Part of a small language model's weights: 17.6M parameters, LayerNorm before each block.
Each number is 128 + 32 x the weight over the matrix's rms, rounded and kept within 0 to 255. Layers, rows and columns count from 0. Numbers have three digits each.

# layer 7 attention value, 256x256, rms 0.12, rows 167-223, columns 192-255
093093109197112107128130110151167130154102098077108139140217169078147169117161109115067115158110106151140176107188073117097135149067159123235126104129170112157088160174152129090038076119171157
149097165175081103066090181100057089145173126191048104150088141173148146078102155167124112090055138148092171134149118125149040171106115070074120104117115072136154174057035093080132034171174113
162104043086081128147196099084206141176100154122150092118138175082126074131122137162109119165146108093140118191169082092099132105127128145145141082113100109098107129160074116188133147103138128
107087138128141158158193173129161128190113085142139071085051012094101122100158103119183163190155156097153094112071098165179078119077114186109085161053065147155116180083069107182160186084101118
076149086098149123151039064084073172096125173178139104131105084118088133115108140141123077111106147127094107168122122094137202082108193066106174162140167190138116104143152179169128149072061107
140123158146124114089161057110121116141125187127111071084184126104106097159114071150137125157113141141141095083054105128191168137129106123158113123148134148184150127179104144131090181173147167
074108123118150146119145148140128117122164162110078092167131130120112154199131172141134053152145139153125059130139159092169083106147096159119094159108177143113110137156168087121128161123112113
137132146145076132171107162089154144086147137088115135091148200063163172136108135183176138178173090157193101147108086140073109190089151135158128108105119188057095133117095139117196190135160146
167081156153138110086091255115128085109091117145154147184100067137165110162111161181110083079054099126080063116140118145100069138183031144142218125161202131092119155133089085097223117155108142
146152174215180137095155180163163090086150140054116064084120143110122172185184130096131204181105120160152129122218106099119152128135117104157078158130110119143113133153198147129110089003178148
112180176142076105068104128109111189143136208141103157091191100123119069160106128190071090090162118105160184153096095181219095110138123125129077103131110098176111164108094039173159127113145099
081131185149198157124118107159123174139164169080127100134124144048187079154125165203129127066143125117143152148168118076130187115123135147147117083123162113198061062125187111153160206039173151
122144099139068112124147190228138163108145151072145162151152020152097105120079131127109175136118106129126138104135120144122139191129156101071112127113167156107134145118081156138091082169183150
117107131172104053104130177117103110120164137188134156037111137115148179081165098180175099084197104152154180136142138196092051085153145106090071126149206109117126187163164145104154134092173160
102187080182151083176089150089140124178124136153119153087134072184118116144147181163063076096107105090172088144141070171147140192143138117144146166154091104236123189123136130112194190137101128
145084147088142080139164172103107135066149138120100154178103116137146139104119061121133227137133105073086161186136092132154125202142141130158132134137102153122138123123148118137113128092144158
050119180103129119173137127148153203117132133155055182222098126174107198118023120150218144116185141170137096107136132092166100101077119160124061126122083162176139144079116103156158169110138149
143070182135155102136142088103111147129115035123148062126187088168147216105123183082179104136115120085153148193137177197164081199148133122079182124130143150157096094189110115132139151173072109
120170129142093110121101103154142183121189118145142188092157141151053102102132169119172142111125124099087105086193131222176062181154153078152132146148166119074123083110145056128116109155152112
162114113167141151140120137103082121103151061135076120137076102075112133055171169126119126141097110174125109143105095141135168060178148137118156115100159065126105158129183128088110119118169096
148118060118117080178164095109147146120131160107188113121092079149149083075100098114093130142120105100108121068205127161092115125210105113168105112171119139109088142142164156172156172138186159
169035117129141144087083147083130064096098092131144147159138174091147159083100137128113176133198149119080133111141165145113076172029166165202117124146115062050110175182151173217165175123143153
135111130148165162124091077116123123059164121092122085159101214103180089188115130116116088063136120156067131118144128129094085059114082015098121170087190088130132165113051165198077094145138136
138113112140100149112074049176139075096103113142110130145167136141146089124149119078172180137154121153114073135091125123152098140213186140120119215136089147129076112104198186136087168122136101
109072080114171093102189137170130168082142113125119135100103097049139112111150163125108164145099155196135149027095083152139152127113158116139066195188075123153153117106155183114132091107176060
214133141152104020136109210177110142080077161165065108179141185161138169154171134181129137157061128166123119110113124133109088173100124026114146103111108129155163136216119161124100127100203156
086090158120103127111142105146118080155126040096157127154090162129119175167250103171149113165076081201101081108097174176108148084160157156139164123086167115111128132119149133110110146105155191
116098119057118121120162142189086135148065134096155118176101140086117128120167117116142198155147146108112152085165117132129141166098178143112103107128135050156139127143072164157130140095130079
184138138153123156170079169121050109134182101123187164177129124144084101165115096133076061113149125119132152108100052115096141145180059130125109128123082135168125218139141163066108096134164126
096154117126172168055137120120162090123156090138155129191145158127140081156126108214050126076147116117117149162109175124147156112065099137161112133140176096106110115143119153167158091134093112
132025026099114126108146121157202138105094067216204055075152118199134145109135177072096108136115061145166187080103157188150069116155171096153117137138126130154118156120136123095070066075067126
151151212074141161187225137093150176126180146167117095123118066164130177116145124103179183078126141175125144120085137143186220173141165174112160089042063172101096167172181101057118182134169106
164163106154127140123150156121078133194146125108061139089168115092099061146106095227127104116156079133085095148121136081042122130146122106143097144098148110135091159137096152136153232174150140
122148160098160132181154075108076106097150140058108103129091114140136124150110086161126128153159125165104112118116129098075100043191154114092149067083158061126143150031132134152172164080110160
106104107108111158141165154158103156148130172196118159158117145099128076092146067094110127112125138111098150173160095186128132140102132148088104105111099109076171220083096122185115097161186147
165141105147121120122136147163165120118093111131133124125094192110143143113131093112134100037145212125067127133140054074109147149087097085114097185107163126188175127142161093180163152129135174
110115117148095101135156147162153082203139167119120199152115186062040131128135139132133138127074124138145138110088157116173143108099086153141148148087169169117097140173158122120206147164136073
104142099159136137148093147178144145152116117093110058130140125136092124106141173120135130127154153119095096186130172208120143130199120151190144141134096123127160137137152120128187041148118176
146128127059085157148100102127147068116054183127132097142120151180100087219131145176194114140119109144122106113103106141063124176069132125116109185075121178109164121103204070107106173132144042
081078084122102152170153099106109119128097085088131138150134132168126120116169091135144158103195131081094130116143139164139169152052077139145092109104134107149147071187152152109120089188136089
128124121152117125150128130168195085100083092137185136222169116132158102101093115172085147123144157110170147102104099091176133136167175099149144125148094130121157111121129122120141184130098164
149126114096136143093121121118094172125170168096133120121109141151119113088180105149062103093130124181146098067124151143134135087148146176140149094115186111171115140137166090122149108096132145
120110093122153086056024132105176164163159142102122077083136105042088115127093114123143137130064134127156069173078169123168183112178129156062192137090144071146102125144140059170131117122073164
108127166150095162108094054172169126179190177118142133072082125091159144152167154169181130106127132123117133060128127127186092071111099223115131138163135084154077068171108120163130062141102129
168134098150161115141144161152114140193118156106097192177186121119094108124131146152207111160076141132146139152126136142104148152086112086086074156161074109138135120162084077082155079173230166
188147058158154156113142143125150131148076128122202060087103124104153148094154131109169111137133106128167080153193161099170175141153134077143110180153125096147095160116164049152173224122079118
072162105085130090172084123151094153092119144096119048184141104125131134106136114090123132172130166111137163198119116151128090144075122164102144124191043167135157128160127076042130158194164133
125143061075108170125174143109151122149099138145066113103103159210153106094108165082116073100121143122123112061133112155097181178127131100141162132129192170148140049168069095119139110159180145
154116109148083089170155067139110149158113124109158129162144165120100114136180170146139154110104113142157032106098170097102151059104137074141137115115173085087127062135152154190190162101113182
174128160139153192163042088118112146134101144114090197195092115145115130179163127140148131147061162125163095164113072106114090111139154107161115147134138135097218147181123163113082206087150120
106168097125080114126064088146143210123110145157154118109070184104136182142121124089149080060134078172190102100115110130152157157136132115149074082176120139114042147118127055101126137095046142
166096106169206178115134115091040107139178193063118104161100109204141074132133100177183074080181092141211171102086158146119146158121084132135117065140164114136134131146092151125157076087140127
118116130136096135067109186144115143121207096156152181143130196049145152209137129124154159122087086138107102141140155039101056110182159148228138160136144156158139170091150118120092148051064092
073196130165142138137135174124053141186124146174065120132145114137129096135153102078165119201122082153148185148098184168123128095086140143063072107131074168149112124140164091095110098112129162
119159129138147133155173106148162137147110121183108094059152109079135132107218143153154112189090126121175118079158059128117169137142145141155052182113136127133148112179144113113090146144104078
129130154111104087103141075142118014150171092069127066130135103119186112118038120209139064167103101070096208094116121099098078123071115138140121137095133135122137103090151118163184160121167166
161136090108181121183141135122098166124145133197092094177139152163137194131215090167118138140125157122152169094129105144108104134120102058102120161083113017158132149150124143118103099132126118
# layer 7 attention output (transposed), 256x256, rms 0.106, rows 167-223, columns 192-255
135181164113169124131132114104120135145074128117146143085120134097089154164170170141218161132137122146107129091099138097135112063096081115113127166137165167133122112079120138137118188136037083
161172194161206143182124094088128201087095071102159134120157117133071124123135146099070091149129133133140120214103124114197088058136128182201176141160110160104071106076126119138211146148143112
123103157180104147190150085146045154140113145146127169101168150134137097130160107165133121123060142186120118109107147102118091109128120124153128128082132111123087087150114158102200116122078146
148130131131144118147066098138064118139155121113093162152162091121103163177145160099145108093146185059163147187138103121139119144144164112084114136132153084163130111130145178171068135188140086
144184133133126152153149190127207120113133135117066142086109113112102096126138170129120113188164161084114118114104084102119119110150132125149128144123092105067053196112130153095130096129146163
145173103160118145067094058072076160166114096109146153132141094133143185142141180159129126107131126069139180087130097108162125166088136101117084096111087116104109138156111196123075182104167116
123096125160164082121140155176091169103123131136069195143144112143105083163175119104126164121125105157147155172064133125093088190125165150148197123115167145137151160194102079132126119061107128
135128115144109095174190067104105135154126095118153136157158163165122122066136153072161138086129175173143095149139140113109151153146127144125146130099131095211140148121142173087111145101174082
114151190108148102163120099074175151131062113081118060097129139157089157163106092132108094182208190119198135140153093080080101094184194123101118076144171142175116145107112042105058129090110157
100181101099106107024143126184123128171110143112166110154124119091205104070093061127155137099073141149092192140169131144182073149118125089141096127124140086129118180103140159152095152198159185
121176129099146118191150179113088103151099092104104158124138131132102185067111113134103138127096128124153115141126176130083177135143099134130122183070141151173120113156131145161115077086150118
136090141131115100104173151112135047166178082128152154092168080100153124130127171159188135112105108146175068100164166114154091163083114111109143118081162106113118114134073154092103136141132098
112151084127175137166131108113113163138125130135127078105137154031183152147135152130152128077087084133160139151159079184092161181118099152140162141164101070134117166108153151158129177162123081
136102160083144154158096150064095179131095182089178077144197103104060047116110147071075120169102109134104116163044122108128114139155094130132150111198142070163112171081100122085128060142160117
149180180142097129198149143131143092106139157120141116141121148113106143113144128127158163109160126139069082098158173084169116054075068122109117112055083161145156140119172159091059114185179159
130147084140167154081191099117089135143081132156169167144144153096074123173121108133101054078162100106192098105133070208155135077195103149111144146120155127178157123163163106132083118096158094
140162146175188099082159101120113140138191171123145170112127132132162149173110131119127104147146074108066193190138141210151138087101119084186137159188126083150116131179174119131110046095099162
168115106088123145137129140136155141066136130151114152078128065157193143115147112128103050106129162143170113122202142109136073165160142115125164116127128101117131140093160129139146091078126147
197163130172164139160086151129100067145105183121149147109121101122129117161131091095175119155101148147145158129133123133114200125134153142185157124113129118105154091092076139120105148088156167
157086155179121122180119120126136169069134104192090142097086133100077123120134189124066157133193063084147090129119141090167088161099111115099092131125162172082126102163082132124149141157106165
058140131093157176089172127130102156071145084113150108116105132134155103095161112112134131127153128113190151104086155187158127173136150115104150125107135119127135165133106110147133167120142145
170128165121094169145172086169153153126101175172100145097072121083113115162081131118153084163076132096088117130060125114190100123119078125087110112053232136158095179113121135161158152147199140
144106120112105058182135147186099186112079145099142090108115065175116180104084120142111179139194095128127114061133085115179158150139135076122143104118078148118119139079130128125147105134125133
133108068124136137111080161213143177137104213129122164146120105177148128113119154119140124126081160136161127106189105163137138145082117090101136145122110121117245101152129122210109182166092131
110114118127146110130112067133171110165101132162152054179161092125145189116075192109118105138147137175127094087129153153112087139096069120081152160098106133068108189130098124137171118162122149
106110157151138069143115160182143167084148122125108088140198144094169110104145168111114130105160174087119108107086103118135138107161167153141183134127186045078181183175098136197106129182121081
143127134107116144140142125124131136118086147144137146161056184128106156132139120125086200112105118145132100069091116147107170123185141101151143119084125141133169080106204120141152123126088127
149138098087121136115137132156197083117116134135129125144160154137116141111150129110120129129144159075159131115095078152103151099124150145151105150109172018141124217103149112076169134099128130
171122113049096161113119108168115122143156102113134077098131071134079155116152095094089138147123109174099102138114121090157164144099132158157170174139045146123146126141156209085127085048101149
072098115115158152160070092164127102159115082161113141158138139201157122090101151153120166120112164122105084132099157174120129115115135112150127146147148106107150136133169108101124092114119124
171141105121151062153133126082180113071200120064143074088127089193105137095129103156089121148120123100101157091152070158097135160116116107125093120115229057128111103140160175056153139084132101
177150172180164160145148142147110158164194101185192138082085136165150115101123114087112135071202143153090132145104129101203194167100109164130130102135124117089130186159083125130169159133115165
123120123069127233153125202129106164144112161123128140145187105099113130133085126114119153136174084158138088174166084083113165126165164128197188142167126123164209126109098119105074148118102106
167110125145145153161066098168110134138110109124123121085140156133170121107180115145152112068088132183154103166106098103135113192169165166096116112141151050132128178152084157126118161097122060
133124088106170133116125158082098163124099173188121129105146098183191063120134116115129135153114090097163143135123102138123136132129126136126069106110119125137124177126158177182109131143202065
132096226130080108145142118114199066170092135111131090093174129136168177133126140197156088156075128117162153113095110136090100107140096173153087177189106116132192117124125158150127147141137127
123126135135157135098111076102155094103173093124134129167053117140104060129136170108130132127196132091128129141063075114142112168134110159089125096113095136117169116150077078149113147076128068
116097182123113128128139141146084145119149180129182083079129135138148119127174148129180169105153127155143102153111109111115074090164139082124086117076194081143124105106098192153112156206153094
192118127108139166158186141127102102176079136148118130085118103120129163172158138101164134106120144157094085105185128159125122152107102130093153127117103146126161081116121087130094178110139119
139163152123100052120154095134120120130094098083151188118130155133154137113120139179084093093102104116135093092085130131118111158129087183168135156098114094184143066103128169092104144108090096
114205128121095088164079129175169108093134098107136171175183130182116127134157091210196093174120130168104211123137128128123128103202108127161118103139165180142106142155161105148174144139095134
091105128132104213128104086162102116097147198126124105073136095169105157114159104179118127097172112133124096149170192160142136166117168159096077094068136105199127177035174077108112129142099118
076099169101119129117169163101076091141171142068192128082111131172159104088077150161139023098127172124140119130151093121031128156130164167113195136063145137070118090104114162138146150143161111
147112127219123146082150116139114097155161150072096244042079138154147170123157145099117134156105144122128128170177112081150161178081163143159144122131181147152094201086116112123160110146159096
108183143121106142122140118144176121176114092093078149144149103126153102086146181152166125169157129067194126086100134091088141078147077054064129129185100138160139124144129087123096125113145130
199124149163109146150130099146151184148109158126119125102130140143159091110150148133135090019151132079106095153121140156176103110142118140092197114102151101107072141159099052094169155134177138
094162158140131062170136049121141124119089124150161140118111136115094132177145137096105145109079211096148163150134062112154118119068090154108151136202170158091092118143141148108162141137162094
147089170158173140111156116146153120154106160092127177133097122130116126111117145190115094161104070142133150078102145183120155167182135186113110170097143187130094104142065094135148162120151097
153119106068105089152060162178151096170072173077107107152192182123121136121143174181134142135192099119086123122129084086130084127038129138141181129100175083130177115180183089177106067099079139
173154140132088149085153110075093139178087092095075195117185152154113129143169115143112154187132121183136139175147114106139159145139148144101120178145143140102140111170138115111072117103156125
051110120157137077128054100155148107058119138121111127167085154125131124107120070119096098093116151161134065130111165144104183145143085134140134105096164107091075123155133126089118158123117158
096126085103136095118132074130070150142112168185158120109146088131149133054108138165135146155147104145149152113082170084119160163120161115154140136137148142132088134075144090158098169109081143
093148096094108082082119094101090177103115109111147096148150150118160101153155076110108146122122103080095111084096170098128039125123126155155184167137163157141095151159158129139068135059089130
107128099123130154157134179103119109099096141126134105174075119150158153129196160094130137095109115059170188086153103075081166120101147167131106101177173108144057146121128144170187104125119114
133135153153112101017139117144154184155124149151060108136117106091122082116147099151117138152096168135124179143123171157164161138081115133167109113140150105112089093168128148128099118142086131
162135118128087148135114098136129100141186139141163120147078157090180117101135099160171111132145090168166222152084116155080135118093144163082076115131116082085112138147159128167150127112143115
123123146227170110069128128060104153065081114113141111112136111071120164108098129186158159135120179111149115092140127124185134119128152089085193148104124117156104190183100174138171084232078137
# layer 7 attention query, 256x256, rms 0.134, rows 192-241, columns 192-255
097075116127135138117133122161156054145115183151155087128081123047081142148128081150088122110088098112083178178082188084165144082093165172114139115110138121133172118112136123121108132125112113
153139108131165124149145200118214221108046131195101177157131165123139173118119141087161143124170096170128053032073105180140206150137180087062156165152045245188171023109166089151120142123107176
140107132138108080140189174121181197142122118151116145156124177085108151107103147103135125132127129115108108070099092154170166145123154086085147127114107157202141066113151085106130144205101168
131141153142094133120142148118187111120120117055173117126145108148171088121125126149139122117127106093153115047124119155113101131135119072119101129089192095090080130071122161101160089139162095
108174138153131128111125131120161054092113147194094128120168113149135118167101117137122149144104098167171146143146130145134147177109138130147124149129155167131153112158129152156102148141092121
147101155137112109154108124112105156135153128088106119142146142163145123167161142119153085107101137146108122177103133146062106169114125151132100130134144031139115168153126120108129111077156052
125116137130103126124142138112102110149153104094106071120158210158121138147148081158112124131117101103068158122139102130090144093127175097172118101100145077145155142114133150082154140147082114
113111145160128132165151069151183132130150149134151112108190170129099089108120108137127123086109092129090161195101117134128071083068100154142156115135121098121142172143107162148139068166081112
100163153118096197103101083138165143147125120161075141132125111145146095133131080109146074072115074173088142078143133177103153168133132124114100121106135112131126097166178085074091142176103093
182149129114127164132201116102123127182122141116100166138103097135099112107132141070183158148176077117179151099102164080082197167092174101195200154102152169149128084111142144093154178141146095
073185082058124120139128156120133083162090135101105119133096097101104090148102105116162133108161131141151171134129059156105077148105152152158113092185166110123097124056119154105151152128162133
188102140147104117091083143141122129129145150099124161111150116137123150088120135152089086167139103106179135173121062121142142135123087078105113169143153141129108186149111094144132078124127071
115161100130095098148148151119155142141132071156096158098123129121103158172146127085127136100156136164127106134102098101216111134155130088164107124131109050115082123145085125106152077017156148
093123127155161155146105145068103143143131159150154099113112154168118136116096103117110150083148131141129124182141140090097164119168121089112096155076133075097089101144081170142124124193161091
139137177188181156116138079137135161158093117132117172120132136207110145216111095152142173167067153179084139216108125180116147157105104145061158148147108120140204132129126081146101153100154107
143195080146143102134173091065133107123082109148114116159089121087163201165155110098130123141132100177136124077115146114103153152124115143178117107184148117123129068082130143097172164090086142
110114134045143123128118163124129148108105143099136158095162156126163151132157129105147134042146142167096081073150102114128157144115177118143151165114056197144141109094168141114102145102104158
169176150166166109108095126157139115113069126116093152172172122063111155168123141143165170176149113119130098159107136164172144120161111130155112127115154141171210111128118165168117142093070163
102119165125126150115131137110196157143163132054160155164137170092134161147128160145106218067170109137093115156113130057107050127131160162206120102170114108150132119057151161120151087086084159
129146117144159116130168201135119143118181081141112102166099153155174084146153145090155144123095134105093154137131202157093148154122103177171153130160114120101115147115136133110084138102183150
121122112155115110132152127154109111155100135131089078156109133188043166162127124098070086096159110150160110125137134073090187025123133139170159114111091167113095141155167111141133106105156110
089112166062126102120130140086084200122113148114141159145130134102167081138149185088119114153103137144147116106083093127147128147135095110089094177071105079150178115110125114164113109138102104
108096089154153106087070076121118084140188066128155113132092153150079068142148145133119121160117071156074094107066162102101102097157128157130108119109174077074109124119158134166131102132098155
081114074134109116153124127108120134151165185103117137151125107130145105116116078082107130139053149090126121123128131139143127182100090089099135103098125109198117131066052118159082162127137117
104099133129139114190122070196143175167141174124086124132147079120126124128116160110168114099132156135160154140081149144148132119130137103079213142142090044085119113139112141100143196121117144
070133108094150148151131120155139117107096093140121126170137114072172128139158093116132142106143112106149095148117122144132123127180110110132155184110158092100090160140171123092145120131145141
164157131106128104118165127059131098176127197164041128160098095145121134120141103186125139164122131142173120167168128158159152156132145149108173169182075178142125159096147106083122103134187179
157154080129095119138106171101120219090099112107150061070135165135091149116121158141154166123185099132166026157098121157174152112094092109093104065127119109063113151129130131145106168118124102
129121104138158151085115111091143145097112147093115153167120127100101090082138137176145148103201140134100132114095082109086100175119122078151138124135182118135109142130119118102069141089106065
099112176065108126129090176132174163141111140131189118124159125172178134149128118086121126140133134052178113139080116163149145164130080119092144104104175174086141130091132152113132136127113168
105128141098185124140080142149081108116101153118159168098145112115161107126179143136210110158108099140052090158147107088092112135093121102152158124104155177128117153123156133125124095116172108
185140081155167141168105173126122156088157122188131173137121128104116127165170081097110156112132112106109136142092120105160150157180184136132088069101126170132098143156104151105073116130161109
147147118113094165095135086141091136111132099127113101157159124098124193089066102140098122129141155130126124109124140129153137148127138130149111112136123137174099142120156121166084102131134149
139134167162105157117188100099114120135112112153134182111100160106155148129131124109145145140149113148119092144121089157108157068153148102130136164100116121143144105129141129118122113113147142
163117136095140137143107148157147149129054139076080108091196163169100156084089143101117112189142088147168132131155175149132124128117128153123114145123105170148081157154131119106129113112123098
097131146126092184108143182139078124118157119141108131139139098095151132126111192065114122141079153106116057078136134140143082148119119123103092107130144149165129155115129145179116160123132119
118140142073187166126118164158096077133117162163106062154057099098142183056081170168109094172061134104144084103092172083125161156144116148164119075136101164128082155148113160122097112185121170
152107110118171119145077106142146109175101127113110097083156183164106158106120113108122097148109090119152144199147082093099084109135124130155085128173094081122078188160117143136112072153125113
125105139116077176082109117108097105087143119164148089167128076084143102124091150164146112119112138120121172152145142093109109125131098155158142108087185125132076111151143136127131142126152149
158166135114142166085163169110108127106123132112100169104110132086153134083140133101104101133129109088102132161137084134112114192130124122132098142150116146123148152115129105133130064160171154
095101106131137188173123106156184086122130143115050188088148207134113137120145089146153112109095154109071135176085130110105117138116113133113107171134172113098183152109163138110137215134125096
161184063188135124119157107156116134143096125122114103121150152103114115187155150153089094147087110154140160035139133103147098130077154139091181182045132088126144098140154178075124127145162144
135162081108120135119133138117138173109094162131077080096137076122131165105069147106110171164141127162100129148087195149115121085135122138145124113163142153163140135167122102165106129116120183
142177157102142129140134158108128096110124156103121138126144165060120173109121191119108117122120101147126068119107144109093087125181110167107093221147109180090093155128162171116114107079087183
152167100170120119119088127083152111041096089152158146182123145160106119098131115099086164131123111139149089135090124114158119075150138130124167105119105125142117100106124195097122116103148113
092133157142135148166091121136106143147117104147133130139152140131161090174140162165103079113078098126126085134161143088108155148124080127162143130130144104122105108172118156177136131115116105
119122150130099097124122112098068129139109154150139130066130120143124181103117120062131099151115112150174167098124143120120164143094180124158141109106128151125096126148062128159151214158135120
091160095139104126160171140105087141125133118112081146139107101117130138140119148119149103149161120129116074106132121100098177087122145125072075111109101148168127142168153076179146142133137134
093158161129119063144098112125093135125125109155134153109151159090138113104138101133127136141139102105115128122097123144109122181108075120094110134135147146115164106158118202122119147126108168
078124146147160139089158095110098150136090122135183115103119136124129125148115146136093053139118122131150105089168131107175152100117122164098160167114147161111110139154141119100158087154133144
# layer 7 attention key, 256x256, rms 0.14, rows 192-241, columns 192-255
124141133117157161092103144109133131115138118130105132150128111123122141115131126145108117128099144084111186115149145130125167127125137116135086114088159181148165096153144154146152136128133150
142117072143137127135151111119143177118085117106188128188112152113110184140180127204115097098136112138099130086104091074126102136154120119104161106131141139100130079141122105134133132083172082
110118156115116135071128156144131049111165092148088128106146116122098117090119140149122159162146101125158183149171095115123135063097100175188088156155151163160118163098127222107147143135084122
062134123086169190131174079193063126140088115151153114140143131130121153119063107121128182100158147142119126163116135108150136181168155127147141109168070176154116086184150102130153141108094115
139087101136144141133086112130141113126120105124101166149121113151120072120114155137093143126136131141143138169126142100141092175131115125073109132146110156186138145162145131158144130169108142
053170125119152103072169187154124114070145139077077108150160046060077097097109106136157137138125052080180180126149111124117065062109050131198059158117153101184083143095157179078194106123069108
100157090103107092099096154142152122092100144193113105147156110101186167076146112146122187118163074118166181122177092073161157094086106172162154118120162179141162177079114155106124176084094085
171111145109125115120143090131113138210126113150162204094110138137089093059154149109094140136116148151090150081134113152090103194106140131109087153122144181136116101132113061128166143166178125
135185116092111092129131138141164133095115131097146150090136125138122149084142190130111103100138110129161135124164120121169168078169117221123150115126110096079051123120182073126121123040132071
094175133149141135157056121141111148173144091148160158134099145168113136170141096123107207163150166184134156141137125070106095136131153123155120074148074113136109146119071155105115082133105111
084067083083108107114095150129112110069194158159165171091070166151086180116075109117123165085072113146104174154147105163153070115167091206193108189103141061146162117153144131133126086150145163
103136150203101098165186188152130057162141096208116118134107148152120134124096121134140181093128144126156151148132147127149180072166176124097133120113109118124160131167154132120107128082131174
120091071138103130116191158136145156158062088151085079113110067194146108125172144136095126180100161170077094073154112143133122162134109094136118107138130126110169098152128117157138155136166120
096145136135126112164062083083080102123118092150094101121131127144150107179129120124123100118167098162133087119120103139158136113144097112093115131129135110090115147149133124064174069080203175
151099118075101117133151084133098146141117157067131062174092089079128105131133095076166152119155046153098186164109104082128098126128199121132133087086134155138049124119129131163203106134147144
129125059140122139130123185138114118098136165128115156120141092115187084169132160125135151175087124112105133089126121118142182072067138169157116145110090163116114109102124120135144196123143126
119173122134111139171130125119203185119093146152134145109122133113145074114160147065119101155184100180125112181128138137107137169071145127142114159164137123105128104127096086112098150117075165
117128118095145132152182123100143088115123173115115153166114067086190159126083111097130143075144128144111101133136162109148130142138190085173090113145148117094086123144103152105117132158126110
130128120082147093179123130125102122148125111189111147155138153118136116158147110106220145134120150129163150120092139109094114132130093083146188160067109141163136098108146143117064144136163126
112105108071163120152083113133158097153081139114155152147099114086109129169123147154081173186145163151167129162127072160117124060135096119146154061141166117118111106093169144184141161144085074
142120123159139150128061141147163121134143143094166162109143125163053131149076102154075124204064069125193153148073128119088137110139155118115134142165132113143150157119126022106103164099123146
149147098106146140124189087161146104162094146180136088163088226159147105123191125137107112129171078148119173076110110103114088149146145134078118082115104169142095102123086150147141133128116096
130106149123161116111111103183097213118117149136156121119141129147129106089149136103192136120080139102177146125081174108188161096120129153148070114147153085139083164086106119117171143109108108
175175097102126131157158130126141196080130117121093139136094082176143054171100104119109146090109098068177106100126124125163161109098181146121117116154108143121176104157092177196126143148161162
154098162132164178106078135149111116127126160077123114146139137068136085086144101160154126136094135165102157094151113134130154104086089098109074125119061180158141134137098145113116120156163143
116177115141154213096134144085097108134117168110099129142099113144142111162110138136142141136152146119117140107138079117177103166104143148114135129093139162143124126145131138115087140168142164
140149121158143157100102144134125114177157130044138148129157119157045173121151126107124123134145097170086129177174144124145158155091142152172107131058119139142053200164122107146105113113131085
116152117131132116141193121118140173146157106159185192207097159155083107140152160126150091133084149180099161074138139091145108133118108151157083126124182140107095097099141086156112126118149141
097129120078103162146154087064120153148066111150049121121122104131100166159175063199112135114142122148134127155141115127151109109117107128136143199091165138107149151161110094186091079138119145
154135135147149150137151104122140157152132133149186167138157140160167087162092083114099071086178109164155162087156117077149149156122138123122129140110158090106135116215104129172107159124152167
154152088142108112198182116126122159128103163191117102205137138122100133109111131060138156099110168070136112158095119120098117116100108103133124097159109160157112154125043138095115086128133115
131104110063123122154046087179084159148150169122116073103140091081130067107152109103131147139110129100138119080151154110134104082069120109153163069142166162145061162154159111079156187198094105
107135158190132133103107190131140145114117119140119119107100129124120105178128135140149137103159116114149146133120163144107101101120143094172134152147142101090194109112130142080153157111114144
158118094127095120134106140144148097107113085180085091150125094123097133147079084186077133145158171156133086159147148098103117077129109077147166091144107158113084116186116096124168087139119153
149119153131151158097172111101148150123174148124180138120095167150108106090153170101161106102174154113158187147154137125111101106088158122135149148101142153089141150105117118103112131109149109
149110102099106062135093174167142149148142115133145097167131125156136110156132110144073104123139147138131083115122102073088128130136187108137174120136089151105116131137153139095144128090159104
122163141151137086142091134108119131103123088138043131093132124104128133175107082164161138142132129150096101085128089107136151157151099116155098091100089073158165101147108130152097098129163097
127119147115058135146113147201099115120110146182119138159113120170139142150128116129083170127130118128113107114149125099136146061193084114108133129172149129132136128130145087138120079139130090
122100130142183145146118131056179109176170128141128157127031218096077185178157182078172112106142153129096155126108153203058179125107158128127099175130124136091152117071171126069079191121145164
096126157139095165106087114092127123139102106087152105208135155072153148158132131123137160130109149119119115141066097123154133173133143127105196126083074121170130173139092139086177182112135165
186120152123143113100092171100140088155092110096116139136134142090137122100101097110156143149154132169126119115120138114133144113128150148141118121116148115153097185106130125139097158116111168
146103120169111113096085118105180057188106136125162136076179159106063060161096108165162138165187138159114108144131131171134105132152121147114111054120107180081125097157089142111155162122204122
153072143078144159137127138158112128100053134067128141123110153116120120130081142119085123103116115145152190142148106096139097142149091138096101106152120156131092149209139148115145118175113116
101094155104104110153120104133154106105125145129156100116172136185091130098213164143080081135140131144082121143125190129118087122146116162105117154162179099114091210108081095103129148139166173
149132141108092084129110101108174116132125147123136139143097132104091121139093146162139120087116158151094154127137115091131117157144095136151137119157154136124134130148113080175128105195120141
099126149101110138063122149117163124111149133157136134100112096145161132126140113123144128158110183102112114103100145092106135128114138123080154145094103137145107133150135108147146168143119181
118135116154147142114122144091178097120136146101123134154095146109137128148131161161132138110171184115134085074169144126143109182107144099132106144146150094123131140146132063107133148067224125
109109079107092127125153110143115140132105097128136095140134173153117150082121144107138103161139117106125121118174153158160162192115200145167096106097078115116071144108140143162148111102187122
133096130077098120095105175109109159129105138131139094129152129149143127164141126114090143111128062098200184115146097177171081159117141134115135116131113125120171149115152112067102211095134102
141124163113143145121128093094150103133164107145131147142144105140130137151108138086108110204173115128102127122086147158094128187140117167153128147118114106206144145088127176086135123171196118